Weights of a small GPT-style language model, trained from scratch on English Wikipedia.
Size: 14 layers, width 128, MLP 320 SwiGLU, 3.23M parameters.
Architecture: RMSNorm before each block, tied embeddings.
Training: 149M tokens, 4542 steps.
Each number is 500 + 50 x the weight over its row's rms, rounded and kept within 0 to 999. Layers, rows and columns count from 0. Numbers have three digits each. The size before them is the row's rms in percent of the matrix's.

# down: layer 4 MLP down (transposed), 320x128, rms 0.15, rows 252-318, columns 0-63
# gate: layer 4 MLP gate, 320x128, rms 0.175, rows 253-319, columns 0-63
# up: layer 4 MLP up, 320x128, rms 0.171, rows 253-318, columns 0-63
down252 099:520441655511530400459584483542453513499561525501549578456504539447509589500571544493508516515501467545547536503482550559467483563593495448496576521499490515547488500465390580483616516541479401
gate253 100:481447544508496511532399504509490498458614515503452576527510500498462528566493602348405445433472524398548437469540566442460537508524514509538532522444449474494402524532508604456533523449551430
up253 099:456466535520521459517535527490404483460477531529468478498469415498471509458438438552625572542537465520523509574493511552481586553403466585472457506554533463547565400483589500559514569497600557
down253 103:444482604607496534479488434540601528512423483553490431467468479514429550508429517543497469516583491505487567599585492468526455627471597483551520529601606482464585512421519550514466514502521467
gate254 094:546520486473613516432449486394564474513542575570533453576515512460479453485490579391501454496529486502404471530430576511511532527586494528514456548475470635504477481462520502540570538463463540
up254 106:616435644504381528596463514563519548511588569485471407498517417508487533504509416461482524500514491396387535513527516526493509484517556526577419495537534521467492554503515443459494514474502379
down254 105:576489456530420496481445580520556550514519494467499452416559473517506461587561392486507605539527432407537486481592495496486533460463431446493461505515534480487596565559413433587503493532539457
gate255 099:442547503483480487401490388550521566444486444591482511549543566551587535507456491466473481492470574429451529484435495452543477539539532489549460459456450491453481448390406471407452567514531502
up255 095:423560552476477479463507496484545499497475486501501522536464506488601485596441489522440492513487571470441567454483542400465429518553506521504506474531538475521443462441447432541512509573584503
down255 093:506517495467490525561489518497479552444580523500450518461449483591486511529550438507578531464561443647472574616587477542475473499485459420468493516536528532593402565527514498528619524482452484
gate256 098:369507606577472487570468438417482432478540513493511521500470495467513586616429528488451472475454558458522519519460533488410484415481506486483521491525435668469445513487506518523537488458488452
up256 094:446447470496414500436475535452577452537490465472478500474463490531635430515514488466479498438536485519367502476496480548492578521513500615480486551460548403492525528458487481476570444488518351
down256 094:474503457537385540620540555421500454508518554540550425522431531511455486582492461585403430523497510460532515497489432482584476523458464447520500473427587509473565505542496537621574509398526455
gate257 097:511487510550442446466501398426469455490496434502539454591615496483530514469474456417443534503433463529538552509633492464439551490490524518502525499483556480560483428446426359508528494455558519
up257 101:454539545432444547458502547482473596475523444484450506516463443456552549517488474550485553492504516484453442464603558491462521470555485438595529492536581451467472478470517502464459514513444492
down257 100:464491532495508519465532595444571534568470532573511514468452472413476536534405477468519490517569581519499437528502546397542472488445566452459495544466495508461527498406546464495521550444504521
gate258 103:454383530553476497477502502522429437529535494493452429509511587594444479490484530521462434511555415474555496428462483587388520388403494525576513510505473475487436425503535538532548532541442468
up258 099:545557504412576562532488509495536524492508595554498482475455435507574581525525487531520580524482577581483532485578521525455578567462485574449529373451520487535545594495498520594472526526467573
down258 111:518524523473457570418502467563447557503524539449468503578509477534599482481502570518454408510479483481502510494531580490475466473495497531418475523551543574507556483501580435448454537487346435
gate259 102:411386465486551533518440573475485509448490443495504505473531415470487432520490470417413381538533481558535487540487530470565438487483510546526426470524502491496452489563510586569549517521543507
up259 102:536449525474538441587453463459543523524461451536403415486476447459524408495563423618435420543502533494548476426476517482544456591518487509417487512489473565567536463509504482485454482553489530
down259 105:486549457418535599439538457483450370580516545477553470509481503562512508488595546437543506528503532524529407459553479383555517484496451464459459432452494404471483582530493484464511545442490573
gate260 101:582544496591549515477462485544510482544511400517539528602543451462522557519510425534525417456500539495492574465462551447446505521515546519486473525506461558416494496546504479537539513587484457
up260 096:456546590508466516561531613535477553621550516437478441451432420501483582398480522533529484433523522547509539491505445498490522566344423511562525524566474487510486446530472479484472482477580528
down260 099:534490474361492516415462435442491463435496494526540489392464619536523475494475468530534432508583608416499527386561481447470507457499556519516619547520480494398535517460507482519474477576527565
gate261 101:438457467483490628422603427526517511472473529512431548522549479504461515492439516421482489453513563504481585481425459523564501423492496580455472503486441556506469480627489442399601508455625467
up261 098:486576544494526487498412511527464521455480539532572406545501578494564505481381578551561493492579494504522452463512509458463529428535526538433479503512512534461481456420543490545509493502552552
down261 102:474446597554492552512532464555521598461480536408463561514431455528454568478389506520576422469489515536479461462519516459457471387498555520502533566503494547461484470554540586492504490466533475
gate262 101:438525584549556566475478478416472533515561385517545573507555505510501459515463592548503467515512438555481405468520506592515519457474513434489541512478574528553455452587438467535552469581478481
up262 114:457519479476537525474440455561461491438568518563562517428464481551456432582467530474501476448443484428516531532652529606448577553509536475502545516487473613587462452486408441503553465498506473
down262 106:465551555513458532496468463438579588533478484548507570478468595471512475480450498443606486541602470444443500476485554469558587471412515490477594466557421511434509470564539552488466540446516381
gate263 101:598463544356575476537482486549568331473430488459534494584537510571518370556510492430519474490541480510445507576520464398491499483464483448493518482546441479482587449525428467468536524487557561
up263 094:521510398540493498507579560446553463566549493529510574438467463595531501601523444469485467437505474489549430580522482526439515460496511556396526493471539476517508548547459512523574465523446569
down263 107:528534494588445461570460478499490464478484552414546482480489465483497499528375499439461486516473453618534552510542567483534499519468607542466512482436464575527450509452524536536542563453519528
gate264 102:437530545453505605501519472535455529523434387483436494552466534443534433485548425497504468425475494517516451532439480536382519513474502594524554508477533542511527450630474497585554511477613509
up264 103:558520515444502504502546451550498522504448587487413546496602504473471476619501459572494457512369526523489523407512492472429449439548503555498449530541530456453397514418485541438399391450498494
down264 107:498529551454550556501576530551530531472474527494498493364480508477462480521546499494525572529476491561524439429416445498496577469492493565429499527588391505489507540489497467486501514560525458
gate265 095:512450480488471437492497486393549504552585432537574495543586433471516514523482499469475427467440497533527419459605495484469476491470399463504653552485456499611409438474440532524523433418454521
up265 096:512476556520429524519507464495537507497619428487543519461577500537485451462459535547592547504483446493488488496456574472459459599541506483540549503590505479560511483517454571433530542441507577
down265 096:527500496520573542516476503605577615542444534503440517424515541448537457457425464496464542491529512495495572501503550390550473610413627610516485509473473445516416380536491506455415576468483423
gate266 094:612456476438527546490550494519491561507558531485449403507583501468535506540436532426536532519585404565461411539565537406428551478561498524506423521490450483555483522494550525466524466531544341
up266 094:542573474546352485529475531560561541445430531526478446459510443446540410417570530538542529546513478537483508476569500594543486466513450498467546568488496651619509518537480452525498485495537533
down266 093:503526529471450505614505428443486594410556467517416442507594635550518507535576496470466523491545429522439511619522547466410494511459549545494516515491470472481532487473470480469522481512444456
gate267 094:569550469475462454520496434513469485543585542514509570558585483504493528505378517548486532495552535588436535494480415528474495464622435438449476511527577483571509502584530466613517508489512469
up267 098:478600555497511494435495573491487511500490531549550461464553527491552469538558497538557499443408447504550487488476495505522467444484505521482461594547602508491516487457559478519477437513503539
down267 100:537506532565521532540561427517530579556430575568527447433486512467523515481500508632488507593452612526413532518524533500453518527504519509514574564475485612372615470553524531479530441501540489
gate268 106:465421485462537538486492531504487489495558509455518485596538520462544462442487502563455611467446489577589494468558505559515554595468428604446403509546505573415545487550545493497486423516523510
up268 100:536449444460511443441464495506512526490396491563552517505516502595401477528512540503544581459446487557477437526533453490455456508540478527539506497542492429465491432502469475524511547511392585
down268 101:582506550450518500593445483457449364413540527574531539543565477467454511500491519617535536456437450590498446542427516532521521500470415534525502516482516431526530521377496490581590484499471518
gate269 105:474486520486516580508475502439526455460582611519453525483555516536513516510490477532553521497472580564505480471448490657486422586451502522459479478511537461492557495602495542541407485483526495
up269 094:572419558476504391429578492504458561554404595501514442495520465557468449572539503517531555550522503540504462511538514468542522592518497511411418477483473496423556583517507453533558505572596574
down269 100:541557502395492399508485547500440473502533471501539568579510534526444593528540516508450467503522495491523494457389553465546592545464585582458533474491472508383426578518475491479538428474537525
gate270 108:454497554585526567487367543443497549463513576511472473429486479397447606504451416580465494484416451527612393438484484472440606546413509481459537425505524443497549515618467534439485497479544441
up270 108:504414601534519516485556577459479528590432481517478449480504414424494516517530448518435535498525451419531463525438512480469490573482492522461478494485497508530507505575563532545478423456524465
down270 105:527432592484552541498497511574452519585519418497468555546434551498504406501552533617449466533554529527459525494537509468540443418489528583505545427614475495418431492532466523515417538512425623
gate271 094:465479432466548544491506518476531504495492486528531577542544482547544536502495390529465523520460422570535392402499468546494449492478505521448444495433372536600404403566581603496510593514466483
up271 096:458507460491509547581349532488492446494524447470432528497456469435526506565481466504506528454495529478489496443464468488439436510518496572583504627459588496472486486437478438463443556527547568
down271 101:474525496450508549475484504535482495420522533477577516462479465521471477497507471479516454457543471439550511499499451437563496441555475473567620533497524408360484518535480596549460436538559494
gate272 097:501512420552509558434494580484553468515541451503471472511647554462512475430479440540497466519525466450586509420528495475553545492537526526425524504540589365439534499391589503505456578454476495
up272 091:534456562475508500455466555495516442494446439419485500602463534519449567448451496522472559591546525448518475454396524536426513464529443445501449494498454446468505479450557533575461516514406487
down272 091:541484536477364494532455435473566512481536478486505574476450575435572443443512451472446435420487579567544456527492416415511616527546509492428496535499479482431519480446536562435522511456508538
gate273 103:490487470530522571478496480529557449526532471505412582527464495464509519370494377441473386537466472498521393508496493501410498520435566515501531601472575514465504480619484490578450624468464531
up273 100:488460567491420472512526464550514507471536543461535495636482534512504510534550559579520515526503501419497561450443560456521536560498413488408581553446499449482450438517488494471562522452427527
down273 099:478512516502546534373555490566498521513435575530534561571509574548430464448458468501442482447497569472531535417549419444461550487450578554531472466505530491527611465508555458521411544542432489
gate274 101:504452507517453546481650538523487493493498512363481479479532498437545469571491523469509403457551409399446393513495481484464541434515454492524470549506510435473568547509549495487503581460472417
up274 098:570500531545429520564498463522418484502501409490441484550453527481480541474530544591444549562500414585580643442498491506477564510548576537506473494497443528476527485459519436492463450434496524
down274 097:517491503474478510448444466539503512534405537519553553421564427462544452572504466502476463502484557489501482387522468539521521412597510466427490462524529521443400500551565577458467530514557558
gate275 106:531512508417485459402446475504348506518571485461317491485478498476614535543525505460486495507573544465508496394536500489425502529508513505524497623448559480573480521430513529596536481475518534
up275 103:490540545539452519513398432485473502598535466501510575521597559521580473567490477529460602483475500462494465546493554451506399565410469574584418517543550422405528469476490468503563539419579467
down275 106:486514486511556595531592352521511529524452481530556536516491566433515468560522413578508511495615536459528509511495480441603544458404475528519382538478474501520421424565525440494434531517574542
gate276 109:551450519451458500456588447505589546506487520479526414478530548504527544507541475580526510471482520493501437391539403445484424494441533585450401490495464559476488468447588485456465390509411526
up276 111:496482469478552471430473508368484544541490443516532464498580536466394449504419575520510505489524426556532433485568382507538439581516422626449517563492506485611450442497554520464521466546474471
down276 106:379454556503567440505560595519491527506460464597423510493574532468467607564425430493472597446565525540447523458486544527540501628497470493476460531442460479476527399496473493494528562473552474
gate277 095:442441416554590474480452458476581457507496505542462536579432455480495511462543453493527511416454523419532491488588356508517455507438479498572526440529431551467483515447562464448500498431486449
up277 110:422462568510521539619495570483508450524492411509551540508660559548479496515491484561530496512408432395490534563555528511537543510519482453551472441538520500454493549497595520398570455511505435
down277 101:436499461430563448467427530419510369450574502434509517505539429555488495428546552509562507482529507600481432552459567577508489426443456464458502492430480478545495501507567424461455474476425504
gate278 099:480438428471453493427553550506534430474504506474575452449515553491578474451506479444502422464538533482499559541420498484600557547488444541446482517537452528486494503487564608501617580424502505
up278 105:569479615457518562491519535405514536557576500420503472468482537435468500472457636588554584439455464456497488493651589408488464456428513416548483539541517563529425480490461501534522523539510516
down278 102:549490465489489566389512588608512600516587469489484493569562494477425599470473585498515537514532617555492452505547446431559476518484473462539388546491428524525446515501573474518495571456434552
gate279 098:458481539545526486456459506458435454471570430500455468514622502482463534532579448493461511452531573436420587409476457592496461543545490506514484520412549525538426498477563446445476557540485524
up279 106:458449359484502584469513432494470501509488505466448570537528532570450552567559493472448483503464511528440593522382549529385524468554480510543559458559467565553532475495441618489532557566413515
down279 100:523531505526430492490464547490452661558503560461575514487525545537514476454511570548399502513483533433529377512554508556432496526475459455548385486536496426555473549463519504563575563511565518
gate280 093:578517565512468496455510495581541500494402517492479493497500465519524513495461500479460475494557411415497480469456535537488547486349532490381492485508491499509448432550405543622531535557498533
up280 106:541492464570464475505505531453542507478525531522454422470470502496590535547441464362481383564554547472412467458468483510470550477524560496482512457457508473493420472492426601526601492518448523
down280 100:448448466510466400471537518495625476395553461556492438564420513494572469427487566490599554497603524557385560534457444514462581539589424472475504471494505409487524561427489499439522491498525434
gate281 115:472512551535554499439463602486505522483552360478504518628469470492509554484490558474497470488530453549609494481521524557436506479463450590450547494561573441580534512515488610519497474535582461
up281 101:572491474519509496466508539602560481385503475567392417505595504434531462543488555436498442556578479448551484577464517543555486516432458530449422577511493498502579475474457466519439456481572477
down281 099:479523490501499530511480457607492489390543540534430482489539549508483525483559470509443499501539412565478454561455529422523465504467483479371431535537417523454494484452574519451437524445403452
gate282 109:533523472494465445471481524611508546545446557477543583485493489523509558542497501590451400423464502553444510454591423473573472489515558559471527559518557443501540506485496473528480548433504468
up282 110:438480493473422528511504519562503484517518506497480503602511579582425485438545466558512466480492390496432472603534486453509557524465501408481492565503437436436393541444455435429430459525475521
down282 113:554473441540510540582526461487462554484478563447541487574450528561569531463528497524457560631509513328440481497560460546512505449561514504591435480492474527446480591403538557475406477482504518
gate283 092:471434462456499523467497486520434524514383388471522472508434572450454481459525501506570531483543448521544465422488495551508546500508603451475480424497616483480480437494552530500465512558437500
up283 095:491458507461430508507542520448604602450488428443447450576470469431425517417563459560448447492436458495543468521471464535502469552453505504517409466550470568579524495444471532527513478498443557
down283 100:467521543575451504490533494461561486385664469611463483481532452517521495457508546484530483507563492564504488503520461457504559487454482541491502531478522556533576521559525561537558420463438556
gate284 102:527538520489498541420554421487582543534513563548446538638484504486563583532502481606503507549511588566453456513581457548416490427498523571606429536457595482463514513475626475560528524426542487
up284 113:531468521469518615519569460512567584504528543503427517554443496550495528450503454537539545498486529418517553498522523406494511493463498577557535561540520491456495512489466389547611534518481467
down284 103:580450436503536445449512537464519424464474451568515388501435530444583435468541466449438432469504579465482508451443497583556534437420512557452497529469471492494452497458518524444469474496576547
gate285 100:491420518475523533526451519584437559535518475473521502566390535504538567512457490512573560443433524462455433427554521478488572551495621535445506578550526451512564497523453560459561511393530519
up285 101:466458592505560525517592622478383502599468465526492521445493536523541504538516530496560529508544556544451557548470471463467537467433479469469423555568530531528518437438534555439464445530479471
down285 100:476456509491545563530472516486527466522448501527474556468577558595517489444548542459443645503535480576474468602431517480491438565484438458502498525576588576507504461480491554409463413608508464
gate286 105:500571585529427549486509443493511439501549507509528498403539474514494472562530533466539485504522563414532529554477501483544532379559442524522545473557491545579606486503535485538495548527587506
up286 106:535469432571530426462473507520533504527449538522458414408534522506535381472531548485504510419506544457545554517508492511476534451449493518508568577615422565416472482516608487547519456427529482
down286 102:400547452477494509495517473482512489538416511532520519483448566483505492481482548550494503539465598493449594546554524534507451575437512506405507573676521551507526474501484535549580501439482518
gate287 104:488399417460573610523502452460592532525463464470503509464565430477563558487475593473410496501533483537507601507548497597592583558466495543576510506462452531527451568438508458542515441454505563
up287 099:542529401534580512503532507411457425543502351534523492454481479371473489546463477447487460505478494543533458532506497511553469587410523539595427503496490479496468574520495498602443517457512559
down287 100:502488525517439441522469554507617435542390437457489534468542537513499428382520498617426560524551472468512496449537455390523527568464512499480499485368650496444524487460541457456485445513518544
gate288 100:545476527447496532461459493465499531522453532471476568525480518573524500462558513435558523465466408555543481556410566461443505499562512580432499581550511550540570554525435493490523542634467498
up288 106:534512464489569548509492544456433497559514439403477531477520576541556480509564428461469494514547472481482485528472544623480490526455400529558478471460458456513533416482372502519521516546495506
down288 095:538542497500533482582445475423480452578597496398497504429423455466527549506488458532458407491502432579560560502513475473478481483503507469583475516566572532568532419521505486523574552504385470
gate289 094:517531590613531521478486496460526490636490504549481495517521531517394383483482500479532498477473459587503504543528433563405485403538506497550559571570589437539446476537538576458592538453490439
up289 097:505472532536525460518467560487558467471507497458562528555432413557463454430473448432520459599491488509533560502464496542516449597474508460458500448507535492464553542507495505472519634409463530
down289 103:547533538544454553516423376493438436578522493517453530492508545462556411547448473441496549418573420489534511414453581437390449523510494526548609384467524547489427512500539570476542534546519470
gate290 103:481467540534509474454508464527504487534572531520436509509456533529488447528520447430449520396502515381533375457536438581576597490471464447532502540535436614511460430499510524502507458475468448
up290 099:459479498510533476581535576473529493477485519504502622458570444524610519533488523523538542544514614470545568489508583445551426405504475497503513490532403534469466468559462492472542509556542492
down290 104:435568500562594530480536442455534490437465558477459513497532475470506566508524504494516456448522507438495472483493556433421455494462477553507545555420427494524510549506501449473555525521490515
gate291 097:424570534456466450578495575504570465573496530373587450578481514448538506541436452538599485524430525500503463542558442465487516352482467548483512563547494552482600548503473518497455517617460492
up291 092:617453475565565440448475522478511620499493446576540543448532440412524565533488546591532591483413555506483553525451511506491463519450580516485542442567493459474482423511488466568508528501449523
down291 093:542440515427503479533501404447470523485443401555496438463493526564495481484560591502508476523554522626504434490498414569541530524454615493503479402472522450535468475464485513412440519488462403
gate292 102:419457544657487481515447551461492363516423470524512600517432446465439536461532487575420449476509458479558371530462474509472468507454560475490488521550569552537429509527518501514504542445473481
up292 109:469453496547541484528463463490485443461482401463494526476519545470528579501468620508529482424503446495460481547399471505529483524531463553494460477480569489472467542461550549566554579517469469
down292 108:462417541461570475520531539447498430469530505500497517410484535414583458544500485400528555526476449421463536441499401473464581455471508560421528538541442429387582455524434538550612486518561509
gate293 095:384456447496391604504445470491534523456539513545535533502458485513492512496481497505549437338528471514559406585521423543508554407495468489471600444471481524569533455524567429445476548543485418
up293 091:566524452499540529502481570461474455441471544615515508519473497518445492579509453512517506555440595489452614436461443476484536489485470483555526511531588507601536423559559557529598474594538566
down293 103:497506567397515501473563518511549494473513649491577556564506512537593537461506560427487529451563562444563509516577583436530478523481531527424478538473521508508459471492529608493405446515520458
gate294 104:524479495462449499515413495587496475455520423544416544530555471479507510469468583545494466494490434538529495426460424411544472518540504484470500476491572461645488500490501539513495433490389454
up294 101:511523530427531521506595461482543536481473521525486523534464571623522476466515509573480546479535481551522460562606479452423493435453451569478536547486597544484422520543472463539535478409457476
down294 101:588467503521521499414449507514520556522519476537479441379582477512486463535554476485507580439444580505367484514570484442491535472459503404527470479512545526517481464491552348427537500477486528
gate295 093:527476554417538477536427525542520425441445594478498448461507535508410492442544593455494515479539464512469479532519476514356473450523485474552444448390538570575475580551436572565546539470485488
up295 100:525565490503484431514504530531434439522510553493438389527518472540469468554557501490579457545461488450505479504425541422507559521602521512486500487502510566435630590517559454436423491500451472
down295 101:600495490499523509468461556513485520539489514474530517507416513458420499517500532464519476539563527381579410540557519414465534412485566590477476571487450512430594632415505616560501446567567436
gate296 109:543519533536539449476444534525574551529515452510538441520453463554466510531502458523441451490579556524494529427489547514454529497524645558448419452526486563459592470534546602540586512454455443
up296 104:472534495482618530403486521500512478441512517439530468574549557572481515495538384481484458393556569475528427511517487525487420541594556552445409454445491426520526452495564478522437423467514497
down296 102:539554525504448522502497497532463571518471578535469507482475420468425527540452493497493479481413518481583479459531486559470538523517502466471301583433496452509524416518552474569499563505448407
gate297 105:529521410507542502480511433499549552469538430482525503508474443514527487543405610466448475511467579453489534446629520605507500552522522592471433545508515558476499528448590476510465452463476533
up297 096:519460557531427586447519490457568531434495622532569454386542484505433476452609497481521470480547479444589532519456511451505541486546473511514561491527441645532456522430451464488482473538477488
down297 095:408458599441552393501549488525568490556539501490494525476481546523484519490483525540520526487568508518527472470497535534462439483487465424490481401531506498558514522554539500558565416501446390
gate298 106:512387474478509468416466548507553485534411403467488450535457484480500537447581513500443556535427378478547461483533531541492615535465586493531533537560485593515458467512546551577505434448431533
up298 103:587501502529567570509461463472550522629517470618442464484518421637405430437532423546458453469474521542512448517500500543471504537497456475427547438489480562597559430507497464400437446502477450
down298 098:456478421554491442424484474560568487480553468483512584565488493570555515538493490552480509477522516508536467485497663525517542557502598514515543548540571564483490589397565482538449519515554599
gate299 098:588581471496501506503496532540503551568403434442537412480480477511595519498477519514477487481490576530428593544491491531496454483525508464377404501366508516516489442448503426516449507528488430
up299 100:520427499490539493502446531537445469578493480487429435508484482495585488502522590532436526530508618442445553546471500493472452504617469498400458558401542489503476433482515495437488391506517437
down299 087:478494436475476484628537520483560679508442486485453525405526553511446472500585438569495488574456467450509522543442421431508574425542467568446488565338504528481540444565465531415463505565523520
gate300 098:501570451520532505464397513430558445500509442495571581493566547552557603482573415390523474421460463513544425515527467504519540469465488523434624523464500563557531469406476518496417519500541548
up300 103:478527505474489583546457456495482476596491594494568553490517498496404487512534482449462446470475523387407527458489550482409553452546433438434512550504362505559545414489391472424549577485429503
down300 099:412494427476461376529498506559530442484554544477529547449493483509446514528440446451544506454469488381458502520542521482442525573553601531450558554562479589578528484497460571473504464465499466
gate301 102:505442589471486539530472499496540511476600533393416488521523491482480607435474487551466388407455565543498540488474556552633462510492589480492502544492605418489549484525551479437486560488526467
up301 097:409456432492484561550512484565481509478520450504590442496453470527478531551522472475529366540449461526560496543549584517474542611466483562450502453471475575439537606501478445599446533580456568
down301 098:516480429467581438470464496540598491557473495462492478475556550506521500471429530609547527620542534442436423527453505530428477391460490487476530392480517505449569517594467478583510532498541467
gate302 089:389553487436596497462463450549442525502569573505518442579565526422524509471498484491495574459447540515557486491403482516667563534509487476464428596398512544475526476482526481535536515544433424
up302 090:600538537482469463489494532475475471578548478480474543443533529442560379492479626518446460463526555580467460474482504435619450436471454545493492496464540498461517490564457529555439405515504487
down302 090:522521555492405536521558431445560638543505460447471533440494478513472480479539530616500562491513532543480497444539520527513573588495476537540504584441579515496602463484480428412530495448452557
gate303 103:491466440513480485512488517476473473485527359570459641462434504513445554575520536457519461493517603463561474464460490546489385484480482509490550493476404469478502419629498473397530520507476554
up303 095:486497482528563534438536445619478552664443523543535469453493459550513475523486558489448449472501465507435450473467597543499487522383582526487517486517513491472489433445509474510486469450523518
down303 094:464511514535465489347379506402458412442528513533516482431513512431436490450426467509507502503481403589511511479536494491557459466539530423427548554470418494526546397435434528508414456526509476
gate304 094:419497466534587539538424551459420439578403388449503423549471475538539508542469591491446451507470436503602531388503528575531359537460472484474468455495548499528455464518422384547533524485573478
up304 108:408579415495439411490486487440526553500482562478577500553536378529529500543485491534494629487505531554473589503581443531508460468524451558585543486529590516610515524508523455498429451522457584
down304 104:380536522541495465431603566420433484534495425490477535503442441531533520509513534394568523422424520498525428568501566484476502487533470566509420591569524584587477449451495485463516601517409475
gate305 101:464542472481501542442533494422533651447490488514509499480454499571474503561534422506474451520555535421624448422517434435430538484494532578463500399465499586527569472506491506573480457534487520
up305 105:475504478568502525476370547546514577499469452374557536554389507496526498535444523527461544467518471483428507467391611545442506577514535495458529551493508419432469513453515461504434521543532418
down305 103:448580488467575447398524442437453367514496529493521559459434384509567535404505569501591538533427433515502590553512519526493508489569552502546472517468516461465539520476511520480426502530465469
gate306 107:542623474442584519407553520481480508590523506486433519530428530532477496530523587530461547532478505444569430461602481489508487550541531508546501472529453539493450561505482450536469445499467533
up306 100:574383505397644503545548433459478564582500457496490532461560458479492549488525445583536470530466474512533503484545533471499536550473518504462467450453579403525427486510496570525590458497475519
down306 105:506436467477590456408449541496450433457608491513476582515476559473564528521451434401557480577518453489454503588478554562442538526505517513556536483478551451556478493511539485416446448499565422
gate307 106:538465627447525566478511486471460582528496499432520483474504629463563401555437484526539482537487455478591491483597492541509540431511449483532576484579520526541544478557459529507493523529510439
up307 100:479538520529547567549570483415477453560551470463451529516500517427508582400496410470515417577471543457461551494542475483461447481568442462419523499499454433460501439511485481486588528519505531
down307 104:463467444451460457584453538601576499420559438555421479526479447498597474503500509534526576474430515517438491532489482497565489501625456497461367478489454534477450494489418514516525589482418510
gate308 104:466511418486501464431470483450517520456444494506430511400516520437514474530511598481457472485448481510493573405508432500515473477479524504505443580513438469507445505426485449511561425543506555
up308 102:474530504416508447529557530507461578453534473347503513462492534469504497434539508608451458570522423582431546462430409520518544479524545531496466584461485411511463533463519553608477450487480530
down308 112:492469495544498500508488434477481456509479515498457500422457504568484502520482518457580512516528456435490468537495435492462619491560540496413440390496430496515461528494471614426462436510655509
gate309 099:543498555465429560428530494450550498537572477488461510510453501564469539557522450533538424420531481392452529492528565585526481418508475523427439520482492504538478395452507585558495430471613443
up309 106:480445489406510549590572410485525539528513506490522579492582543511520537469581523535499522509539467561612509533547437566404490552455473510412493525490451481550551523532548497430512569513419490
down309 102:451468595475487455644507492463510604558528474434394538609540456508487521484504440513494522511497462523496498545478526470480552417455374555499551448571508463570423438481494514567565545518433521
gate310 092:510441552488483495569456454467484445519495414584541484549559474494590513613509497470488432572565472510487432506532521443448448522481646508491561587579447608569526514470442503487458469556479512
up310 095:593534424539548518549527454434519426491519481490508552604544468485458434563461511536415439575492400462567508548479507492454467460543567572544493495622445450522508514496379523489522497464488455
down310 089:499511525551497435552479482526528526533445486520497529528513512418559409554566503478499618472543379542426456481527578499457508569487508534541511551444476545510524563518510574526536557459531420
gate311 102:534427493585476566544517518571519555479554541478561452534584506507487515595569442559488440438561480559453531515416375595510456484505432502449446441513464503539476513410440476477428471494527486
up311 091:497550472461515566598454535563505528464538466524498571530399528484513499550508490450584487541455535480584447509473495574505569453569479446513435506531527467543521518611541533468531506530502431
down311 098:524470471499550437482524494485456458594570501510404472450512474472501446427533531483583494465584426484501488429465497494477522434524496515388483508535485510532430545365484487564481493493446559
gate312 099:469446486431506563494515488565456513563503519529395466494490426457559470532468530563411515594535544466547534447575463554490527457477523487444420469544486488464504550457468454520442501503447462
up312 106:495524488470526440561518495584509458515583534468507484486421392461508544455393481525527434541417501469491549590469469511533424481471481470535475406498423531447470505502480563436575482464441495
down312 103:530533571506478574482567481421480588490510547583505505488495519583419484473492465499457557541418499503612459467606498491419459505505503478463460585314610447480493471506522441503563480469463428
gate313 101:612483492555476542573554439589509499481629450468497495454419413545495555556526509419513462505488543545525539500517495562544522552501491471466456472491538612499433514549489505538436459541524441
up313 094:453444535367429531519479522486563423451470506523523448437599580401565470502525473542459440513542512527507465505472449385533361619452465551520580559475570526529492542442481492600473480471519490
down313 092:558477554557472485422514370525470425552623522436404495490484542559557508494521512481496436426489457599534547466442448499506468468494554446524406568521562500565488467506477542500521513583479508
gate314 113:410564473507509539509557573541527461466424508472514453528438485496445469580533541379459570490553503517551466510563531384475459564477609550582440431535486526483509462574499519521583536501493536
up314 103:480460537546436470582509520593490430570431525482444457470429482533463513506437476516498463532494514432511479466493523403548518574418547530508501465422512556528535488593503508533494516428492488
down314 103:487506483382478450476519527486487497467524510621481550543467522494514514523421413457432516487454478436468447557601458537497396582560452455537457556411494437470470587456429593486541530472490483
gate315 106:442558468465537510568464346512421519505441546407483464479460464448469580493484481540461441521532447501530408471506498465465553577450599514404533565411487414549489599468539435453514590459566512
up315 108:422531375563494502538437614473488527544487535389515496531526515536453501560477573496549431581397517527576534483525482514370510570609477485471442507517463444509408521517463530520549560555488445
down315 102:479473488473478510512514472541562523481544558509450502478449516554580546486438498511456508386497599480505523488408520531530497500565527579414596548465477486492478425644570463449584479405492407
gate316 100:517576558472414490504504469420510455576598482536414445471459480518481477526488503411528471467546446452555445517547449519461574506433415475514468440531495601474396469484577500582490450471508444
up316 100:509565480504571402497444546513417532542519516570545542458449482431463451500514594429491466474505455460521507534544500452467464517507503481448572479500493460505471478477545612447530551448563479
down316 099:451419551568478467540520533460401457465490569490474556416489423481463467485501450575554510462404427481490553529491514525511499473512538450532486507449594532541434463470401485348624582517452475
gate317 095:507507427509552527535526430531510457479492421551585521469533488401473543431509528490503448504510559500555482429443514541434511469468539492481550409514531546570604464460504602540531606476403437
up317 096:558471540501515468456433511432538456528548558408416491466521476533491445512481488555489609500482419425477551592579465439499523542455518487508413542528481347436436501527429472430500455552526588
down317 090:541571514518561531473553468561520363558446475417469549582581518494534534435557423536492521477572512496508501486528523457499452491455507495569510472504466449502434474540504520451542500429536503
gate318 106:494584540510458541385533509467454529608494550453467563504463490555544432405604455535489433487501578511571453529548535505551509493421551497589599487567497492524487518491480493489513580615473502
up318 101:474446526534439516554531537579455452498512549578477505541541546483460425576459529494483468422533583414556539540476529422496530498442504453429483433495517476542485379572475464469542489454477532
down318 102:519489567554476566466536496406507470633442574530540489449498434491522464474515553488445532448450507489489436458565562477479444559457472445447549410564559450409527491611571481563488673442427428
gate319 096:464487499470465435548402553472509440521618448589454432456475474464469515554544602557522439471559544404545518523514389480510475440556510534574470548589431507456487452502544497532501439495522621